Each number is 50 + 12 x the weight over its row's rms, rounded and kept within 0 to 99. Layers, rows and columns count from 0. The size before them is the row's rms in percent of the matrix's.

# down: layer 2 MLP down (transposed), 1344x256, rms 0.0632, rows 1308-1316, columns 0-255
# gate: layer 2 MLP gate, 1344x256, rms 0.0733, rows 1309-1317, columns 0-255
# up: layer 2 MLP up, 1344x256, rms 0.0733, rows 1309-1317, columns 0-255
down1308 105:53 54 33 32 31 49 57 52 54 46 37 29 63 79 31 59 47 51 62 53 54 67 62 24 44 63 56 58 52 43 46 42 35 58 66 59 42 61 56 38 35 52 42 59 76 42 83 45 24 45 56 65 32 58 66 51 63 57 65 58 56 40 33 60 80 65 28 69 58 54 40 54 48 41 61 60 62 58 53 46 43 60 58 25 52 49 62 54 45 51 67 39 59 55 54 58 49 36 28 51 57 31 56 51 59 41 55 55 55 51 58 45 33 58 38 54 62 52 58 64 40 64 42 51 55 45 66 44 31 46 49 63 67 28 47 58 29 63 38 56 40 49 48 49 61 53 35 59 49 57 29 50 42 32 62 45 51 53 80 28 36 26 62 41 57 53 69 50 36 48 43 52 41 53 54 67 22 51 54 60 58 38 47 59 50 37 57 37 41 47 36 62 25 60 52 49 41 79 22 44 49 43 60 57 46 50 53 39 54 30 49 44 39 25 47 47 57 63 38 46 72 52 63 26 54 42 59 40 22 39 72 35 50 54 33 40 40 47 41 59 48 46 48 50 40 46 55 40 31 42 41 38 42 48 41 37
gate1309 102:39 47 51 50 44 64 38 30 60 29 66 51 42 56 50 75 41 50 52 33 36 46 59 45 54 34 56 47 32 47 38 29 63 62 54 39 50 73 36 54 44 53 45 29 52 38 38 60 53 55 58 40 57 51 57 32 35 28 63 61 52 61 52 37 41 51 41 17 49 47 33 60 53 29 27 57 45 54 33 35 38 66 52 30 58 53 48 38 74 60 32 44 39 41 32 45 49 65 33 55 65 35 40 64 41 33 36 69 60 66 52 38 57 55 57 56 61 47 54 36 48 53 34 42 50 56 61 46 47 38 53 42 43 80 44 51 56 43 73 47 49 39 57 67 32 47 44 33 51 45 32 53 36 53 56 68 53 48 60 62 56 58 61 45 45 44 73 54 64 52 56 50 47 60 70 63 37 31 45 57 59 72 71 52 22 40 59 51 71 55 46 73 47 52 71 46 77 29 43 41 57 57 51 59 60 45 24 28 62 52 54 51 60 35 44 25 55 68 57 59 46 50 63 44 49 46 77 46 63 60 60 34 45 34 48 45 60 27 40 43 52 40 68 64 44 60 41 38 61 38 39 47 43 40 29 59
up1309 100:53 35 53 44 63 54 60 53 67 60 39 45 43 29 47 45 38 52 45 51 39 48 58 65 65 65 48 49 72 63 52 56 64 55 51 30 37 62 37 67 56 62 55 34 36 37 46 49 40 38 50 45 38 52 36 52 69 50 62 41 55 60 49 46 47 50 44 27 46 42 30 59 34 51 33 28 47 33 66 43 34 34 69 54 59 44 28 61 56 49 51 45 57 49 61 30 67 56 40 60 42 67 42 56 59 58 49 56 48 43 31 54 42 55 79 60 41 54 62 42 38 47 56 28 51 69 38 49 53 30 54 51 45 59 53 48 61 38 42 54 46 40 56 40 22 52 40 33 59 28 48 53 39 48 20 52 41 43 46 71 48 39 43 43 25 35 47 50 66 35 45 75 39 68 57 63 36 50 53 75 53 54 52 62 36 37 50 60 49 57 56 38 41 46 51 38 70 29 52 44 36 66 34 57 42 70 40 50 60 42 56 21 61 18 54 28 66 36 69 61 59 32 71 42 42 59 32 52 56 37 54 61 38 48 66 56 57 43 34 15 49 35 56 69 73 64 49 40 42 51 61 51 65 44 44 57
down1309 089:50 41 50 60 41 59 44 49 42 50 56 42 38 67 68 39 62 67 43 69 50 57 40 58 34 60 48 51 47 48 47 57 45 48 42 52 56 43 68 54 56 47 61 59 50 67 47 40 51 50 41 64 52 47 45 58 44 63 52 47 65 42 59 59 59 29 57 72 51 53 54 54 52 67 73 49 47 69 54 47 61 36 40 67 28 73 74 61 57 51 64 57 51 58 61 52 43 33 61 39 53 46 45 13 63 59 48 45 41 33 39 50 66 54 33 39 63 57 40 70 60 57 45 44 34 30 35 55 48 66 53 58 55 50 62 40 22 54 28 44 32 51 44 43 63 38 57 75 46 56 50 61 73 54 55 42 52 45 36 43 37 45 41 58 43 72 34 47 50 57 60 40 35 27 35 41 58 66 55 49 45 21 27 12 83 55 43 51 42 51 53 57 55 52 40 46 24 53 42 34 51 65 55 47 57 40 57 63 59 50 57 58 24 64 45 74 43 39 64 53 49 50 54 60 52 67 46 36 41 67 24 63 45 44 56 51 45 71 60 74 44 69 42 26 41 31 60 59 45 50 51 39 21 65 53 43
gate1310 097:51 63 58 69 77 63 55 41 55 68 22 59 39 50 55 41 46 52 42 61 53 43 41 50 47 66 47 47 40 66 49 48 64 48 55 53 53 56 71 66 39 34 29 48 43 78 44 59 55 49 42 35 58 12 62 61 37 60 33 54 55 22 42 47 68 48 48 46 37 59 66 43 35 42 60 47 48 29 54 53 30 37 60 50 55 43 85 41 32 53 63 46 54 64 52 52 46 46 48 79 37 41 53 42 63 41 41 45 48 43 53 58 34 64 36 43 34 29 31 48 42 44 55 61 47 55 40 70 79 71 49 26 53 60 42 59 59 46 47 69 38 37 51 52 48 69 44 48 51 52 59 49 45 59 66 64 56 25 65 66 61 49 64 55 45 60 55 47 54 65 26 39 41 40 38 47 38 32 54 38 52 42 24 35 48 25 39 73 35 59 49 54 65 37 35 54 71 50 49 38 60 49 58 51 49 53 62 79 44 55 44 56 48 59 33 35 46 43 49 73 54 35 39 44 48 62 31 24 66 53 46 40 43 32 47 59 45 42 48 57 53 49 53 40 60 43 43 41 66 40 54 60 46 57 30 48
up1310 097:57 60 49 46 46 52 46 61 49 45 63 64 36 54 61 66 51 51 33 49 50 62 43 51 70 75 42 45 69 48 55 51 44 50 72 69 62 45 55 70 51 38 57 58 51 52 44 46 80 69 56 38 38 48 71 66 54 46 41 72 40 53 29 58 57 46 33 64 57 60 70 65 58 63 49 55 73 41 66 61 67 70 51 50 55 38 52 33 41 73 19 59 64 58 37 30 37 48 47 58 57 56 63 68 36 56 54 61 65 61 25 47 36 47 61 53 66 42 48 64 49 36 36 32 43 42 39 65 57 37 58 66 66 55 67 49 40 40 41 56 32 54 83 33 70 63 68 34 50 46 54 41 65 31 55 50 36 62 42 58 60 51 34 83 26 42 26 32 45 56 64 37 51 44 39 37 52 42 52 57 36 65 60 56 40 71 37 44 32 29 47 68 46 33 48 53 56 67 62 50 44 59 38 61 62 52 42 57 55 38 43 70 55 60 43 63 53 39 39 45 49 71 64 58 49 42 55 59 63 69 52 47 34 57 50 38 62 47 43 56 69 54 55 41 28 43 47 41 50 59 65 50 48 42 51 46
down1310 100:50 22 53 43 39 59 38 54 47 48 18 38 63 43 52 53 43 39 69 53 59 58 58 46 47 46 66 66 49 52 43 57 40 67 47 36 50 45 27 20 54 50 54 45 60 41 49 35 45 37 38 63 71 43 36 40 44 44 68 37 53 49 37 57 47 54 55 56 41 48 41 39 57 47 50 60 52 49 36 74 40 49 47 32 41 55 78 66 50 54 54 41 39 43 68 54 61 68 38 43 63 42 43 57 37 61 59 47 43 46 67 56 44 42 34 41 40 61 44 55 64 55 66 50 47 51 57 71 49 76 54 22 50 50 41 58 44 83 77 35 57 56 36 44 33 68 26 49 39 51 65 66 29 57 28 35 49 45 39 62 44 66 42 40 72 62 75 56 64 56 34 49 66 53 63 57 54 43 56 39 60 60 52 46 56 35 54 38 53 59 74 34 37 42 49 52 47 54 47 56 37 39 72 44 54 71 42 34 51 61 55 42 46 63 65 32 52 49 64 43 44 49 40 50 60 65 44 54 46 27 47 58 68 51 72 49 71 51 69 18 28 60 46 58 57 58 39 55 51 39 54 51 58 58 79 71
gate1311 108:36 57 44 64 47 47 44 49 36 53 46 34 40 35 57 64 57 31 36 35 45 52 34 41 54 45 43 32 22 42 46 48 65 43 62 64 61 29 53 61 42 41 39 58 61 62 41 56 62 63 50 56 74 53 58 44 51 35 28 49 44 73 75 16 53 57 52 48 50 74 53 61 56 46 73 53 72 59 40 75 32 53 48 68 54 61 55 77 65 43 36 44 49 32 71 45 47 40 43 54 62 57 54 59 47 42 56 62 55 55 39 65 28 53 47 45 42 44 40 40 44 55 69 50 25 31 51 63 40 56 47 58 53 48 60 41 71 32 26 49 44 42 69 65 55 62 45 59 56 58 38 35 59 46 81 24 68 53 55 64 40 37 49 54 45 60 42 39 59 51 34 63 48 25 63 28 36 26 55 49 46 51 57 40 46 56 41 52 45 61 31 43 44 24 49 52 43 46 41 41 53 38 50 65 64 30 39 39 48 47 57 32 76 64 35 35 60 51 29 45 55 55 49 37 50 45 38 57 35 62 44 58 26 56 52 60 60 45 73 53 30 47 40 42 42 43 57 45 49 59 40 45 43 36 41 43
up1311 105:66 41 52 49 59 41 71 37 59 48 47 52 72 46 59 54 48 53 37 52 42 44 44 64 40 51 71 34 38 28 48 48 74 41 49 59 33 48 63 58 44 39 49 46 56 80 41 64 48 27 52 44 61 42 46 65 63 41 68 28 42 50 57 49 52 36 46 56 66 60 47 74 52 49 74 35 49 63 53 80 36 51 43 60 31 55 50 67 43 44 53 67 61 56 58 42 65 37 34 62 38 58 65 47 44 48 46 64 35 65 59 44 35 53 49 46 63 61 75 34 52 56 69 50 37 62 50 60 27 38 51 25 45 53 56 61 55 55 42 67 16 42 48 30 43 51 48 57 63 41 23 64 62 51 42 41 60 17 45 43 25 41 52 33 24 58 24 55 42 45 34 70 55 54 84 50 46 52 51 53 65 41 44 43 50 76 41 60 71 64 39 36 57 36 59 34 54 45 56 44 50 65 63 30 36 40 48 50 50 50 35 47 57 47 54 62 55 40 45 48 56 43 43 43 45 57 40 58 57 33 49 66 48 60 48 43 75 57 46 50 35 32 54 33 49 44 48 65 43 42 45 47 50 65 25 42
down1311 108:40 60 51 60 59 29 37 51 41 62 54 32 49 53 37 42 42 52 60 35 69 44 56 66 46 33 49 67 69 59 70 51 52 55 50 56 36 53 41 52 60 42 53 47 45 33 63 28 32 46 40 32 39 41 30 47 60 47 45 35 64 24 41 58 53 45 52 42 50 46 49 65 53 55 25 42 31 56 59 40 42 52 39 56 83 68 51 46 51 61 47 45 74 46 51 32 45 63 63 35 50 66 68 49 55 64 32 52 39 36 35 42 50 42 62 58 58 54 63 70 77 29 62 57 64 67 78 68 54 59 63 63 49 41 61 54 43 50 59 70 65 63 41 22 56 47 61 46 48 55 46 38 42 48 51 64 45 36 50 35 52 54 39 52 53 42 50 82 50 48 59 58 61 49 64 58 60 46 33 69 46 63 45 44 60 59 63 50 33 33 49 58 40 59 66 50 27 55 59 42 58 54 43 53 47 68 40 51 27 65 64 77 51 39 36 63 48 49 68 47 53 54 41 58 32 39 43 50 87 73 54 34 56 52 27 66 41 47 56 50 76 48 55 66 60 62 61 46 46 52 64 66 55 71 55 41
gate1312 099:39 43 53 41 43 64 41 44 62 46 17 52 39 55 43 49 68 42 42 56 60 70 55 62 51 56 58 55 57 46 68 80 61 61 55 22 46 41 56 36 32 59 38 36 40 34 88 41 66 62 42 51 42 69 41 62 47 66 49 50 74 50 29 73 26 72 60 59 59 49 55 56 38 74 59 35 22 38 44 54 40 67 62 53 30 69 59 57 47 37 57 60 51 53 46 45 60 45 56 43 55 36 44 63 49 46 54 38 53 38 27 55 27 63 46 43 63 62 47 66 41 61 62 48 30 46 37 39 51 43 52 46 32 61 42 65 52 50 55 61 45 22 38 72 38 51 63 61 69 61 69 55 67 49 29 26 47 41 45 38 45 50 53 36 83 42 56 55 40 38 55 37 38 41 32 33 61 39 67 41 34 36 38 38 31 49 50 60 65 63 53 54 40 57 40 54 41 38 41 47 64 42 59 40 52 55 71 62 48 44 62 54 45 74 52 32 59 39 52 72 50 56 40 49 61 55 56 52 46 47 38 63 44 60 55 52 61 51 50 54 52 45 39 43 39 58 42 37 46 41 80 52 44 54 49 58
up1312 100:44 48 33 49 52 49 68 45 60 42 38 48 28 52 68 54 47 65 44 34 55 72 51 56 45 63 67 34 44 44 84 37 54 42 65 53 47 35 47 62 43 43 43 30 57 54 57 51 61 67 55 46 40 60 57 64 51 57 57 55 49 52 57 45 52 53 55 38 58 34 48 51 53 55 37 56 26 36 33 54 65 58 53 48 58 66 52 62 46 59 60 65 35 46 63 36 59 49 31 50 43 54 43 39 56 43 73 37 58 59 47 50 21 22 71 63 65 66 47 39 46 41 31 36 58 52 25 58 56 49 57 61 29 51 53 46 47 25 36 72 45 38 44 53 52 55 45 84 51 52 51 46 50 31 24 50 64 51 42 64 52 37 52 36 50 40 45 33 63 51 81 49 68 62 55 58 40 51 50 37 46 53 24 62 49 41 50 46 23 62 45 55 46 33 77 66 41 46 42 52 46 56 45 50 41 57 37 30 36 34 40 48 63 37 42 54 52 51 28 37 46 45 36 39 70 43 43 45 23 42 40 73 56 49 67 63 40 35 47 45 42 58 69 46 41 45 50 50 76 47 59 52 62 71 80 71
down1312 106:49 54 27 49 52 56 47 47 60 57 42 56 62 57 61 38 53 25 49 49 44 36 36 70 40 38 43 58 62 65 46 46 50 62 38 73 52 60 43 52 33 60 63 58 49 62 36 48 39 47 44 46 50 61 49 54 60 62 64 63 60 49 25 70 40 53 82 64 51 46 40 56 61 63 52 37 56 65 63 64 53 38 46 48 41 31 44 49 48 36 49 51 44 65 54 75 24 58 63 67 50 51 52 54 72 54 27 33 34 60 42 51 46 71 09 42 35 65 34 49 49 34 43 76 56 19 70 57 77 52 58 40 56 64 61 24 65 49 49 44 60 56 47 45 60 25 58 41 57 42 38 51 58 51 49 50 17 51 43 45 37 48 42 64 49 81 56 50 48 40 50 60 44 53 31 48 49 36 49 58 61 49 45 38 43 59 68 44 51 50 56 39 43 63 50 44 59 37 55 52 45 57 47 40 56 47 58 54 26 67 40 46 38 60 67 52 62 63 84 51 28 40 57 44 70 64 50 58 67 55 39 53 54 72 49 51 58 55 54 54 45 39 34 30 51 60 68 47 50 69 56 36 34 72 42 54
gate1313 097:58 46 51 64 36 68 54 49 61 52 49 47 58 52 37 51 71 59 41 58 37 31 59 65 70 44 46 50 35 56 65 51 50 52 57 70 58 81 55 57 35 20 59 46 30 48 44 50 43 58 56 40 59 56 46 40 29 39 36 23 24 53 36 44 19 52 55 46 37 38 56 38 58 58 47 54 46 46 52 43 56 39 51 42 63 49 60 42 73 33 39 48 41 38 47 68 51 39 56 38 65 49 42 54 63 54 56 34 32 43 31 39 58 81 46 41 28 62 46 50 59 43 63 47 60 48 45 48 47 36 65 55 47 66 22 39 49 71 53 43 72 64 33 48 56 51 72 54 59 51 40 65 45 57 59 51 48 35 26 40 52 28 66 37 50 58 48 32 65 37 46 41 53 48 54 37 58 60 65 60 51 40 43 32 34 46 45 57 60 50 59 55 34 35 26 54 48 20 51 42 54 55 61 43 44 49 73 49 80 34 45 47 41 51 66 40 62 67 67 55 55 42 45 60 56 33 40 41 43 73 36 53 55 57 53 43 58 46 40 74 49 61 46 40 42 39 42 35 63 51 40 40 26 26 75 67
up1313 092:52 65 51 34 54 72 60 74 45 53 66 48 59 55 49 75 24 59 41 58 42 59 71 24 75 41 56 59 58 50 50 55 38 73 46 39 50 58 52 66 43 51 60 58 66 70 66 50 50 31 33 51 43 54 70 36 53 50 57 55 53 46 28 62 44 34 32 53 58 43 58 62 41 53 46 48 60 51 46 59 32 35 35 49 48 41 48 68 40 55 50 51 54 66 82 66 53 43 40 29 48 37 58 41 56 55 28 41 74 59 78 44 53 54 50 45 57 50 57 51 52 73 54 55 55 71 60 37 41 57 40 49 49 27 44 55 59 50 17 35 45 67 43 50 45 54 62 43 42 56 56 68 44 38 53 82 32 51 55 62 42 55 53 43 35 59 45 62 67 42 38 45 53 51 48 75 70 42 47 58 45 41 63 58 58 43 50 45 39 48 53 46 57 39 43 40 39 63 54 56 59 66 64 42 47 39 58 50 69 43 29 38 60 38 24 53 24 52 45 34 58 60 54 38 71 62 45 76 34 89 52 58 60 59 52 47 43 52 48 56 46 58 41 69 57 61 53 81 48 39 58 55 62 41 52 39
down1313 099:56 40 63 62 38 61 39 39 57 35 59 68 39 42 65 39 70 46 37 36 47 30 44 62 37 40 49 62 63 73 55 40 49 41 66 53 51 39 23 44 45 67 34 44 53 29 49 35 44 64 42 33 49 39 49 41 38 61 52 64 41 48 74 57 70 52 62 50 47 61 56 56 53 54 52 49 54 44 58 30 56 55 40 62 53 83 43 46 68 33 44 46 54 58 27 39 41 67 57 77 47 55 42 69 53 43 52 52 41 38 32 56 37 60 40 53 64 60 41 37 46 49 59 42 55 34 49 63 61 47 59 41 48 54 50 52 55 61 58 46 44 60 61 72 50 56 45 41 63 54 27 45 44 56 61 30 60 42 39 30 44 51 82 70 50 36 72 70 36 46 45 47 49 44 32 36 38 57 54 66 59 58 33 45 49 57 60 62 52 51 35 29 33 54 44 39 57 49 55 51 34 43 41 49 59 62 72 47 37 59 75 35 42 61 76 46 69 41 49 52 38 59 58 58 37 42 67 48 44 60 30 52 55 71 34 53 50 53 52 42 71 57 34 26 38 43 41 27 49 83 48 33 43 52 42 17
gate1314 091:54 48 45 50 49 62 37 44 50 36 44 55 53 71 53 46 60 58 71 24 46 37 72 47 35 58 39 53 22 64 44 52 57 57 46 57 58 53 53 61 36 56 65 41 53 56 32 63 47 43 46 54 29 50 59 43 25 39 63 32 62 30 43 60 51 63 71 44 69 56 55 47 53 66 37 33 49 34 49 55 39 73 39 58 43 34 33 51 46 42 49 60 57 41 55 51 53 41 42 65 52 46 29 39 36 43 41 53 61 42 32 56 46 58 62 56 57 25 33 59 40 56 32 53 59 59 56 48 68 49 51 63 70 65 40 48 65 44 51 77 58 39 46 54 54 37 80 52 40 24 44 58 28 55 48 48 34 59 57 47 45 65 60 47 62 59 59 48 47 34 53 26 46 54 50 52 60 68 12 64 55 52 42 49 69 58 57 18 57 35 34 39 41 48 55 42 18 57 55 43 47 48 55 40 39 53 52 43 47 43 42 54 34 47 47 60 34 52 70 58 65 61 33 48 72 23 74 61 71 67 59 68 50 44 67 58 58 39 35 45 62 46 34 41 49 44 27 37 40 69 39 49 48 41 41 43
up1314 094:57 53 54 38 54 52 53 36 54 71 60 45 32 66 54 40 31 48 51 38 32 47 59 49 34 45 52 72 55 69 54 34 36 45 59 47 40 44 45 53 54 72 65 44 44 43 41 32 44 35 29 41 51 25 73 43 58 68 40 45 56 57 46 46 50 49 47 59 36 39 49 59 62 70 48 49 44 52 52 62 51 35 42 52 72 63 25 36 51 37 41 64 67 60 57 32 51 56 62 41 42 64 63 70 31 42 40 64 35 45 60 33 56 89 51 56 55 20 37 46 46 48 41 54 29 44 43 56 55 56 58 33 67 39 24 34 49 37 61 51 68 63 50 40 55 44 44 44 67 13 56 50 67 51 41 39 39 40 43 35 51 52 63 45 47 53 52 42 29 43 41 55 30 44 32 39 25 46 45 55 50 63 48 64 58 59 44 42 46 52 36 47 50 57 69 58 26 48 60 22 66 63 39 54 36 49 53 49 49 63 47 50 67 55 39 47 52 12 50 48 58 66 55 35 71 70 64 71 61 52 47 32 51 68 61 43 41 43 62 50 52 50 48 37 61 56 24 41 55 48 41 34 54 42 53 50
down1314 090:49 52 43 64 45 40 56 57 59 51 62 41 68 30 58 66 66 76 42 64 43 69 50 49 65 63 38 41 61 39 43 60 58 57 52 53 46 66 51 55 45 40 50 71 57 53 63 65 58 63 60 37 32 70 35 31 36 26 65 41 41 43 52 46 60 44 50 44 52 59 54 41 56 19 58 48 63 68 49 29 42 54 61 45 30 45 90 62 50 60 39 50 51 45 66 49 82 52 50 58 45 51 60 48 72 54 52 47 55 42 48 42 57 26 50 62 38 74 50 71 46 48 59 35 63 54 53 61 31 33 39 53 39 65 67 52 33 52 37 40 27 51 55 61 55 49 36 63 63 59 58 40 59 46 49 50 63 76 50 45 52 39 32 57 59 55 46 52 77 46 54 33 60 68 65 57 57 57 56 34 56 49 38 36 30 31 54 65 75 53 49 58 54 38 54 34 64 53 41 70 37 32 43 50 81 57 64 51 57 52 75 65 45 46 56 37 42 65 56 51 29 38 73 48 56 47 46 29 51 57 44 59 43 43 36 44 60 57 48 52 50 61 57 49 50 51 73 69 63 64 52 65 34 61 67 55
gate1315 101:50 27 53 40 61 35 43 65 59 53 46 74 39 44 57 66 50 62 42 58 34 63 51 32 49 56 33 43 69 56 57 52 62 51 58 30 51 74 49 45 50 50 25 43 36 48 49 60 62 59 36 58 42 63 57 40 70 54 55 46 36 57 35 35 39 27 59 56 46 62 18 53 50 67 50 33 24 68 26 47 37 54 67 54 50 61 49 46 52 46 46 32 62 50 53 32 42 66 61 23 49 64 59 61 35 47 25 43 46 39 47 52 31 55 65 52 51 59 48 53 59 53 29 59 53 45 40 30 48 54 53 60 61 54 60 56 43 51 52 38 58 64 49 45 55 43 42 42 57 38 45 52 30 73 53 55 67 46 64 34 50 52 53 47 39 69 44 69 51 45 45 35 39 39 67 56 31 82 44 69 67 57 39 35 42 69 64 34 69 35 68 50 30 55 48 52 67 65 53 40 48 59 57 38 66 43 58 55 62 54 63 42 43 25 34 24 32 33 47 55 44 50 70 39 52 22 46 52 26 39 55 37 37 50 66 69 57 57 58 50 60 40 58 53 35 25 60 47 57 64 39 48 57 52 48 48
up1315 098:37 50 37 71 22 45 32 35 48 43 57 71 54 65 34 45 45 21 44 65 62 24 46 67 29 58 55 58 37 43 23 58 61 48 65 66 49 57 60 52 21 60 51 70 53 36 46 56 43 39 73 53 48 74 48 51 28 63 50 53 48 30 45 34 50 49 42 45 38 42 57 71 22 72 44 33 63 54 45 43 57 45 47 60 48 37 52 38 53 45 76 59 40 47 57 55 40 46 37 70 65 56 49 42 59 53 54 38 57 42 69 42 65 51 24 39 60 58 50 57 59 48 47 52 50 45 45 55 53 38 45 27 32 39 56 60 57 69 51 58 45 52 31 46 49 54 46 55 39 69 27 64 41 42 34 60 46 61 69 61 48 43 37 45 65 33 80 41 61 62 45 60 69 66 38 56 58 58 24 51 31 35 49 56 50 70 47 54 50 42 56 64 46 57 40 50 43 70 41 38 36 20 53 65 41 37 54 58 24 42 52 40 62 68 52 56 54 66 45 51 57 57 57 58 53 69 41 54 38 67 45 38 57 67 56 51 40 52 60 55 47 51 47 67 52 65 65 52 46 38 50 40 71 49 63 40
down1315 102:59 39 63 56 66 41 48 51 63 67 45 60 18 37 70 52 51 54 28 56 30 52 39 43 37 56 55 41 66 32 39 33 57 56 39 27 44 57 34 54 51 48 38 51 54 64 50 26 76 65 28 60 44 35 64 29 58 62 47 61 55 53 43 49 55 53 75 50 43 44 37 55 44 26 48 52 42 41 78 57 62 56 46 43 66 66 35 57 48 55 54 47 42 47 46 52 45 66 49 52 44 56 56 49 52 33 45 53 52 79 38 45 52 71 44 62 45 75 33 52 35 39 48 47 46 34 51 19 57 41 73 63 39 49 59 49 38 62 61 67 49 43 49 49 70 59 61 36 42 56 64 27 49 72 57 36 36 64 45 37 76 40 58 45 59 28 30 63 43 55 54 45 52 46 44 57 45 46 38 79 58 51 41 47 64 46 46 36 46 32 23 49 62 23 47 33 44 50 42 39 54 51 68 57 56 23 65 66 43 63 40 64 55 32 39 54 38 53 32 52 56 61 66 60 37 48 53 37 71 45 44 31 37 69 35 48 46 52 58 68 50 39 60 36 61 44 41 55 61 56 42 57 61 60 57 45
gate1316 103:52 17 55 52 62 49 40 33 54 64 50 59 38 45 55 38 30 54 43 23 59 41 52 70 51 61 49 50 62 53 58 56 58 54 63 36 46 41 53 47 65 57 58 41 41 41 49 41 48 37 55 35 41 38 50 40 31 63 58 55 46 61 53 47 68 39 55 46 54 49 37 64 44 59 66 54 65 42 53 42 53 60 51 42 42 67 56 42 49 45 48 74 59 47 51 46 34 23 78 49 43 61 77 46 39 41 61 47 48 59 26 56 61 58 55 47 61 37 53 71 47 50 40 81 66 34 33 65 37 61 53 55 49 52 69 42 41 40 50 84 62 59 51 46 40 39 57 52 46 70 40 61 47 61 43 35 46 49 45 60 50 59 37 75 58 41 56 75 47 56 52 45 56 50 47 51 61 58 61 33 56 51 56 33 62 45 35 64 64 32 40 41 74 40 49 62 75 76 63 71 42 65 40 51 50 43 59 49 61 57 34 48 53 65 58 29 34 32 22 48 67 29 50 58 57 52 62 71 51 46 65 66 55 35 41 48 59 21 51 57 51 58 28 49 27 44 24 41 46 28 55 62 42 61 49 72
up1316 100:46 46 48 39 62 41 44 57 60 46 60 48 46 43 33 42 38 64 51 48 63 56 66 51 40 59 43 44 39 43 43 44 64 62 45 28 52 54 37 42 41 50 50 63 33 72 50 64 59 34 61 62 43 47 51 33 39 45 65 65 46 42 57 60 50 56 40 51 67 53 39 59 48 58 52 41 48 51 41 38 65 52 22 67 47 51 48 43 69 66 41 47 38 51 37 54 36 41 23 53 60 27 44 49 56 39 66 56 50 34 61 51 36 50 49 43 45 42 36 43 17 45 26 70 75 29 50 45 48 57 42 51 40 42 53 42 23 44 63 64 48 83 37 37 67 62 52 67 75 52 43 16 46 55 45 31 33 62 59 38 30 65 45 75 56 51 48 60 33 48 51 64 59 36 56 47 42 49 61 44 39 57 67 36 66 53 51 60 30 35 50 46 47 65 58 59 32 52 42 43 47 76 38 33 33 59 52 37 59 42 59 56 35 58 67 41 41 65 45 53 74 43 58 48 63 41 38 66 41 27 56 49 34 61 32 32 60 32 63 56 53 57 41 28 49 41 48 29 69 37 74 46 33 44 57 57
down1316 103:84 70 54 47 45 54 53 55 61 45 50 43 35 60 43 60 69 40 54 43 41 49 32 41 56 67 55 55 57 52 39 64 41 54 59 74 52 56 50 60 47 44 53 74 53 56 52 57 64 45 61 43 41 57 46 44 75 52 57 63 46 30 26 41 29 35 42 52 59 29 58 48 73 49 26 58 53 33 82 18 40 51 57 36 52 50 58 56 40 39 45 50 50 48 47 46 43 46 44 64 41 62 51 48 38 53 28 37 41 41 29 39 55 59 71 75 40 59 62 34 63 40 73 26 47 59 50 50 38 67 53 48 57 55 48 59 57 35 40 46 38 61 21 58 36 48 74 65 40 48 44 54 51 37 56 68 32 50 66 60 42 46 44 59 37 61 60 44 59 40 50 46 59 72 44 61 61 44 27 56 57 56 25 66 48 52 36 41 48 73 40 45 59 41 48 47 53 31 46 69 83 47 59 68 62 39 53 56 47 43 50 40 67 52 50 53 79 45 55 55 33 51 41 71 38 45 47 36 64 50 43 43 49 79 43 71 57 52 73 32 51 63 58 53 49 62 48 47 56 53 44 40 74 37 56 45
gate1317 099:67 43 51 39 58 39 38 47 49 64 54 48 48 55 59 43 48 73 75 47 32 40 33 62 63 46 55 35 70 38 46 55 37 48 30 50 68 45 52 75 47 42 58 78 43 54 47 53 52 63 57 52 49 36 26 54 74 51 44 38 49 50 38 69 68 25 50 58 58 48 69 51 37 30 48 42 64 37 69 48 56 64 36 34 67 41 47 69 50 52 49 45 51 47 37 51 47 36 52 66 60 67 34 54 42 37 68 54 22 66 53 42 64 79 51 43 42 48 29 43 50 51 29 60 49 77 48 63 45 58 59 47 48 60 33 48 61 64 52 40 44 45 49 52 47 47 60 30 32 55 47 63 54 57 51 46 45 51 38 67 48 50 35 52 55 60 39 37 49 51 49 54 55 73 58 57 59 31 48 23 34 61 59 41 64 40 52 36 58 30 55 55 23 39 45 60 35 54 28 58 52 42 68 29 66 71 50 63 29 56 71 26 60 51 57 41 38 37 38 60 32 57 65 50 57 63 48 38 64 32 58 56 38 70 68 40 36 64 47 51 52 49 48 54 31 62 66 62 59 44 62 27 40 42 56 40
up1317 092:35 46 49 35 67 38 36 46 28 63 62 40 48 56 47 36 52 75 70 64 61 48 39 44 46 56 39 32 49 66 44 52 59 55 55 45 73 58 48 58 62 42 72 59 15 69 72 54 72 65 63 24 50 46 59 57 56 42 26 51 59 37 47 40 58 43 45 42 44 48 39 33 50 45 32 48 40 47 34 47 39 49 52 40 47 40 33 62 54 62 48 59 60 45 34 64 55 63 52 68 50 51 47 55 46 77 35 53 58 59 71 66 65 59 68 48 34 43 32 44 67 46 48 43 31 67 75 45 53 41 55 50 55 75 38 46 50 66 38 61 48 40 56 50 51 60 61 58 40 50 35 54 64 78 48 75 71 49 45 52 46 35 39 63 60 23 52 58 57 43 39 34 51 50 69 41 73 49 46 38 56 47 54 48 58 60 85 66 45 41 60 69 44 45 53 57 63 54 57 50 38 67 64 64 51 51 55 42 59 71 63 46 31 69 53 50 20 59 60 49 24 54 37 47 50 34 64 48 52 56 56 48 70 59 61 32 38 56 56 40 45 62 53 40 31 54 43 52 70 65 54 41 52 56 46 36